python train.py --num_attention_heads=6 --head_dim=64 --vocab_size=16384 --positions="rope" --qk_norm=false --attn_scale=0.125 --bias="none" --init="trunc" --lr_head=0.00692 --max_grad_norm=1.0 --doc_mask=true --dataset="wikipedia_en"
Each number is 128 + 32 x the weight over its row's rms, rounded and kept within 0 to 255. Layers, rows and columns count from 0. Numbers have three digits each. The size before them is the row's rms in percent of the matrix's.

# layer 3 MLP gate, 1280x384, rms 0.0801, rows 644-694, columns 0-127
101:120166161151122167127093141108145093129134089107135000119091126163129126123153171149139091131121111142164085153164127171120128138152106071086115156137133109126123135106124163167099123095133145093010203073132104153141156083152121117096089111059088176145111153092147112108130148128139097137145099147132104124140125103165083150123165121100109147123143137166160130192167145132155134119138
101:044145086122111150169143167106138091124120125160107129156115136071097146090111158124134182102133084166205142170100078103101084100129128123200129060080134149186132144137187142076186089127099081136150101115118132085107096126113135077172064123122111168139119129115130129097158169113190145130089165111127106137061112212141144143164087108114108064150125106146140158114138179161116103116130
097:100150129154101072124118136126112142120056112135149151111148063070131104108127117078091125130161131141086086149079055040126102086145131106087179174153132144170127158127083174110152153133081108159097124158158110094092096145055155120162177135177106190135132128096130109195090095113170085156147159081122078139152104165129133082160148125125126124116105106108111176113152147146148087123146
097:073145134178149136185152105157135149172108130154101194144114115146122176128145136144097107131111118111149087186144092128105144121145129135166115152091112168105137166019158164147148142153158110124093133127141127140108160177153134114135135129102187177060072181163159121140082123156123155133133163122161143156151209170111122136117121128113160113132091111130119107104150056109160198183068
102:105135098141172147123165092145146129100116160146116128129161107168186142184102128098090116166168127178103121079143150107148157164156129147134121129153139143181122100162045137040063156130135095111073113166103104133051128121121071114077150104147147093112131119140104179126109107114128187149115107063068115151182136104129106116149181130121092151148141157166118135093143121087147134089124
105:146076189086126057123119120108146110164153138145156148124036126183108162165133180115146128125185186209124111136106142093109140160165110110199149142183122101142129149073116094143057153154135068133162141132112179158092138171102103168150135085110218135139104130125156067153176130130154148085153105165113058131119141147140116123160143173126103181104203136126084167144181111161060123182122
101:137118130087102145134152128117116161115155128173118178145099158111090116125095152141116096076105142100069138126179118059091158125167170179165123089222144128067099164156129169094146146130160150117164088143166151133109086178152142098057088178154121109116126091094205044097143145205114102124063126165104165115175163144097118149083090096083093153126149168114112122155116100124134130120158
097:120136146181134091106186093142087146185153142127119214163169162155071128140117131153124080147118120089097125104117103149155152115098139115123120057069091142086117105101116096094183084097206149156127111060111113118153114122072141170100179174112068116112123143152207105153141147119128029115082086147128090082168127132154174125061121158135140143166147125186140150071088123119137188183186
099:179112136104144131151104133146105094137157165079091062104152122161134175120127108161139123142177121085139105097123068166122087087177178114129145173100127154116133097175139137153143173124102097155134143176088121087130149125170140108192138134141103152137086094046127126140140148141126100162081138105130141157136113187125132151108193146150152100115144131118166102096143115152097184078043
107:178134126182109118132138139189182178123110037118140132156128125180116144120142151135092119218110162148164091071103125166138124166164068143095093095138103168150156191124129146120104143114124119143165166155133188131127182168142158106149151129104120136164115200152104127141096074129094166087123115106098134143158130104114140182089151101198128071141126106121106185147112165173140123123128
102:078155116144156118197077117163156195140161118096132109140086086149156133127128105089148132151091220191106108130083177103089090121115113123154130117193090086149113109167123168127138059141126109039134145125145078104158169178107107120117145111061142098103103135136153097076167160072143122123159131129187110100054131115147130118115143091114051154103122170113086126153159108121039127094164
104:127095169097095100118107146151163111186124116176154170148144054127132157150171137168124164154129152094152052098085112169132137123098106127098080091122205172091124097138152126075138081119077106117171046109097160150143139170122152063117111179118162152116116119134102128117205121124084107102108114151129160182142122140115190134140156102107173123107157155080105122154161151157118182167161
101:129113095109172157148164097140189088145146108184082122130183147099087136119148137134226101123121163128080157112114207057155119129076103088140137102193089149099193103178117123132119195147093127182125177141126142092140090227098159128138133133077165172193164087046120141165157174102086118180072142121109101103102110096166100128161169153141189130138139155161121147133100099075101123162136
101:201161108157070095102150131110070097146161124161204185135105103062102083131115083101146096180133117118114118140145120113078145124133126232071122164150092107105082128119107182103080155075112106134174158137160079114077173194165113135109103084123108103119144124093121095134200136093134092088127085105149156160129156185134135141173080165109126100184089099101085138100109143139148106128096
103:160154089130023147129126113165119070194104122077144068178192138128123161105114150169207127144169161153154135132129116101071089122127208069138099139137099103090084118130141094079139102085132120083070135107133181225092095132159150135110156112094132122133117112085129130084113089177096138087169100137118127067115117031058109106096080173149115163129140185161125183173154103136125117161175
102:133119097188127130165118146159100103132086078109174115146080130162129146185176130076167156144129127101127072173135149100137151124133140088117091123166113125143129185127112109099167153136160149141181114077078099130125067080140117159137066172085176145075118108138149166162153098079127142188160104147159102120166097147173098118130123130169070114086105121115139115154149195132115115124200
106:158132092103136109100133086123157057141106126081097140097085138179106130143117142151102111146089137098170107158126151173145164140099156147118104135154118097129085080104138126130103156183139121129199180121172083056161161164087159114129113111120165153124097110133185124092117168143102163157134157102060081170142128150125099164163149119129135145136150155122085142146103111082119061103124
100:127179141144117136124139197144127147124086101146178194125136118119087161105142140124134145119155186085122109148135088130052174143116119160189129134088140127162178102168173111123110102112145155094088119116119075126131158178138105104176212147089081093116113111149077171133108170139104154105161140153141111135114124098137108132102127153125076105155166167155071155151137125173107146174154
105:172155164115143110075099154177120114141144080136108135169102113112110100111097127170068178147070164100151137054095106143164101126101122077109089081157128145106123125117137127092138139154116129128135099075160163097132158133232124137088080151152156149095115064152071106166120120094151090114139097173130128164137130121111108148081060188144072145111183166165070134113104152185122145102087
095:125101069107195150142141118135125108154136077161119184055068116111093090132153148106125071132105188113199152153102138119114134145125144168185092149139173093145189143173120125188132043170112174114143095148178131130134130052158155126125083132106122161101100134130151119029156144134116069145148156135112106149109122100041109058139164151125152182070160105162146178156181130117101167124134
106:127130140096090096144148174117152113177127139131149164086073160093092144118062157115071130157116136151112153062146133119231127130144131154200079194149195125084117151135156177121101094143152130163167157123135091111074128105101133118111156100129157150138188124133206132123106162136148123168135116173145103119152113142106154108111097129114113129149152105095153162077111180116181134080166
098:136118137027153128175109116127199178104124161115108131084132090159108140115124124069137131121099187164114129189076189102150119167139184140111155189147070138175152132142154109086146103144117109138102095138174125123203134161099152140104132169074048146137146192156136142165118116154096118086142142104176091138120133126154069144158138141094152075094135102118099180149190155160139176053173
092:135191105172167181158108112111089100139077142128158154141138128126106108144120113112183127144152106123052153121180067108160154115122112112069154132099140127145134142103166183104139148172135141137063106143135105125116109126122085140067123116152111130180136078102124149181144157119183208090134082122092153159169142088146146156135199179196138151132125114157108097098139193152086071084099
103:123163111126070124171105162115127138112145102161097086165116093093091127113143150101171121119177143090104180095111109092109114191117197159125077098081071135167150080169108149103086150151167123087131137120134153155053118143113138135090154120168127180093115127121136118078187174142125086068087121133147120142163125102144116147106180100087077179154112194136141143151143061178159135090156
100:148111052121137166125163092107145202130103149096129150077067108158157112099117102129100140192144173138067118153149124162097123119149123150118106162159166097202166130210141097165109114060130119169111119124158144095136136142138052076142136173145125149071167180173151179154081124086142182123175085125153135190154142147118155127165130115170146125146088093137155161078156176204112063109126
096:107163163145106115047113153115134129147119193110136075118124132114103143091077144143179181155146153179093104104077144129164135137165128157200128139181159152093100094147153172126130127077068116108117150112182170078110150116125077103107121167143145129071138115121083154143171134092107111082144156119099138140137120133122199068077183150107202109160131152133146111144068110056106137063154
093:138115153149103119186156103127114104201142118156159086098145159060136166130142051109150133142095095153123101094178117112155147164155113132108116164095078171140155087127187143165149108135173075145100224163139132151135080041171118100148117124185130145087171151138111120099139073104143169153147161126121085156189172131112192066134134099171116138145174140160179117144181119141159090132085
096:169121106177131160086116088118150083108104193106129149142140084095191127143169129163159158132113126165124051168150162172185172131089081131165161068164149076094035145132153103144137142143150112136126078140146139173062172129140162144106146143174092127074154108168133128128142095114157143098115132103196124121117127140153174180153156124115098176100139095163058069142150198163045120119125
099:151146139137087178157163181143163082116138138123168131049145108076165148097073122109175113132149155120148177138091106113136131135141151069111119194096096116111106151179043122116133165123167161083117117152130068123064076122098124061150171133120147182077139138115150115092165124129138166107135106145151117113067148108114099122139132154128150069107172186170163173087186126148101168081110
104:095103156158162125115139161122148100116097167210200186144091134070122103106090118092109106116107151123125116137130122156094140149102122112158091175181084149114121135152063116094119121121113118186124165101105148103082158097189137135123147128121115126138177131159084127081137169103129069104090139180090158130148136123123135110132154073121147145092124098125092093111109054149119191119149
098:078109105145143087214119132099137121177108102083065109106122137153110102210151150100150082190121160142185144157081140109204194151105117127142106114208156169169068124113167151171122107096107160146175156121122127113103126110135201117171150196095129116091123157129081097099116119169129168160189143065140168147130127151152122105134167138107133132153134074125154119170120119143093164107115
101:108119076145183102225123101152116104116061128184164117135098135131079118093125102170106088101117092120146111127165123105179094146156185102159145129051119170165122110149149121130080137124154168098089159114136130132096123120131076096133155098105137168119150118163190161112174135093100096132136103167099171133149168129106195113168067088048141164075146151154155157124091123178195173135149
098:148125124152077095124177150135076079080162091159084161135132156142089122030122131102080053132099076150184169085082155105163048148102099117130082104156157061177165096119141126091142096139126085094081150148164135121102102136105084165162138132134187171147150146114094099172114102145182098170155106128141145127136134114148112153119109140157145101076145096135115166147148139069072086073104
096:183179161090156118092171164126083158159093137137072109114097097105141159167140139167081165136162148163133149197117064129057180137134136191140162112088080103139134207084045115153142147101111113089116099185140188171093120098129097122115111144169133134096078132107109093129105103093092103139113100134148100147111185142143175138078108124088102184130169124074128100138149129114070165114137
105:159105128164088154140144136173173121097169126076118186188102121083157083158180089131087083136112105136186088158155107174147149146106097135088107131196085090144079156125166124174168124134100098160129213087151130125158112124150121132098173177059162099099165180140139139115087117103093120085114190138075162116153175107151098173111105100143190127089067190136127084143116118159179160191149
102:135195083105147139168128130188132121176118123094131191141098176168132091143096187132170122103138113116142155128089186084117141062104154128088113139089113152110098131156124094139136138112189090179115126099127112141116161112098118143090089161097201160091151174090055152145130154126130172086094118123114107089195109115087135171038135142085148100111086112160090114154093116135155115186129
103:133104124154118133071150088201150157149090125107146166104135119151118106123123065148105121130137124133177156112155181093148220210149197123129129133154107194132104174140149119145187159113118151132144144165136159150105155098101116125091099143157040130124137141135179120145137075102110119207131138101105138116138115139168143143115071119120130174061156128163147152095064170075159125213096
095:137153026135128126095096129132181133097090093138159117099157109115108188135108181110114170097172123186079124129123127167139100142152139132127190134083127087162050131086161104149107130163137100160134097089108156102114158120106193156160131099156083185127122112121107117107111088124174092134122115126151102145165143134130165125187096135091106117105156133107126157255053132189123153116142
101:163123113149104072119151165121156106078129169136094101116104158099158146113126142079070092159136072118100130161174158148134079143142086093054159095109117165084167130167062109127090170107140160108129099166103144107166113104152099174133120130098078132082112106185112130131123135128150120142091152146159106090092146111158067129108121117144177120114181093170130147170142181115084123105116
097:141165130096147123087223148120168082149070090158181108181151134175134089164102137123187129111123157154067124109090127113107127089123081142095088060083160152156099173114156147103141135155134181119163076119139134080127139067067138108144109153148118119094138100150130095147200137102151139149138085142081183109091135126122114090171124132116100156112061089084100166126109104054121175148119
098:201130111111090108100071193115097102084112081141171159139159149191139107079136127078082124152101163062149140138147141166118089107156156159154152147105112108133148148140143204214115144119101131135110146142142101097115137153068129125118105125099076156118153099113165165112111117133119107136072148149115143210120110092069161148116088147132158096116116082117110107084077067118131207181156
099:106177134103118112097148152126142204134120123174109116155135201141127135128101104119078167100072113150113125167114086054101077063116078154109190123115120164113097135154139108102137154094141128091143109201100191127128125152183130062078102156199137146041147170076151109099170132132127140158116121102119133089148083035099064120088191121126171105113192105146145103064154080162168117143162
099:120099129108143141145130133168143131110179145184080165126112101135100150167117165125072134112164157126188152156114171134161161115142183105152123136100139129113146167131112111152118123158098122134127135159179156152110084206132094131111164144141139151120079129097119042121174117074136134115169118109122144169115099138161163164134177115136137160105108160102106068101120123158141072114128
109:094137075092118121123072090139076100087149149142148143137103147116162119132043188132132183181141154131125169044085147123126149157135135183168081104119148166150086113136151129118146098169126136096108087169052106097121084154156132129120248165117141113113161204081140129100137117120096147202178069131105140079052108176130148147142136155227174124172115142136155143091156117170098143167149
102:174106137129103185095150168167123138095047122114131167178069110091093154143083183099104131104094116113144113138139111114083138090111148163184114105119133170071165194124072163114157112083088132128142091162117095098106173051125153155094130099184165123118183137115073124107142165080084108144138108139112110118141169133131096142120128116112126090154113115141132143121107113089122133131066
101:117146144115140134137154109110186129098185125061142136162079183186108107075134132106134128135181147067159113131142097140110119135118164135126165111077124131132078076138064081075188149104164104120102110141141161086105110117127129157154081096149120122107131115142138156151132146135131157159167139115084078107067108096100135114147089214159189143104141038173073052101132178190142095156148
094:097104165059105129142126130138068118136110137107117171085197135074112183086118116079072110105122188067067121158157096105118131162156172069044106117129142151113173093128057166129158167126136136127156090187100113122188109147096106122131119144182069127151144171173105114106080170033151159111225163094168111138105153146131143139104115121110109149081109137155112090065151097179081128151096
101:162170126116153093100107101152081143151165177075109075146179142115126193167112170123151180113167113110130117167092126160106091085172106090124075114155116102159058065100066074139100101145118107154175176160155126140122122117166118094089123110146140162191098120188180154080075093073150179162111097217191144135159140149090115168112145129096150107154087095095140084123111120120145114105143
124:151141142093118168108143146178130136150142164108209162158130150050134123159167161124155151137128188208120130111142128104079146230091133080088090094115110079179041144106133114121118246099120159084152107130058136134183177133127118165099136141183115122146162124150125149117126129148122166126113162101140165086122148148159154150184084149187144110181126124137187085076077100082190127159129
106:100134167152153206120156087127140153122070108117174086133208086179132122079123154119073143188156117130092091078108104144172134160145079113166122130146031071152159127167112146122102134121154125131141151138080191160136126132111159130107173136114137141094151126092150127087119123091097159126143236097108126115142054121160111163147134116104112104097123171183122108048103114126109084136139
101:078156128105087093140183193090109093082118131143123153131145120134098095121147193136082103156142141164128136102076120114147141171152112187130129137115100156152132174135069141190095171173110141146135145100139142157142122139173110101121158106102071132044164114142156138069115137167141156176076135121097167123149185138131144096169137114135170161144161113130123102136169166040058125152132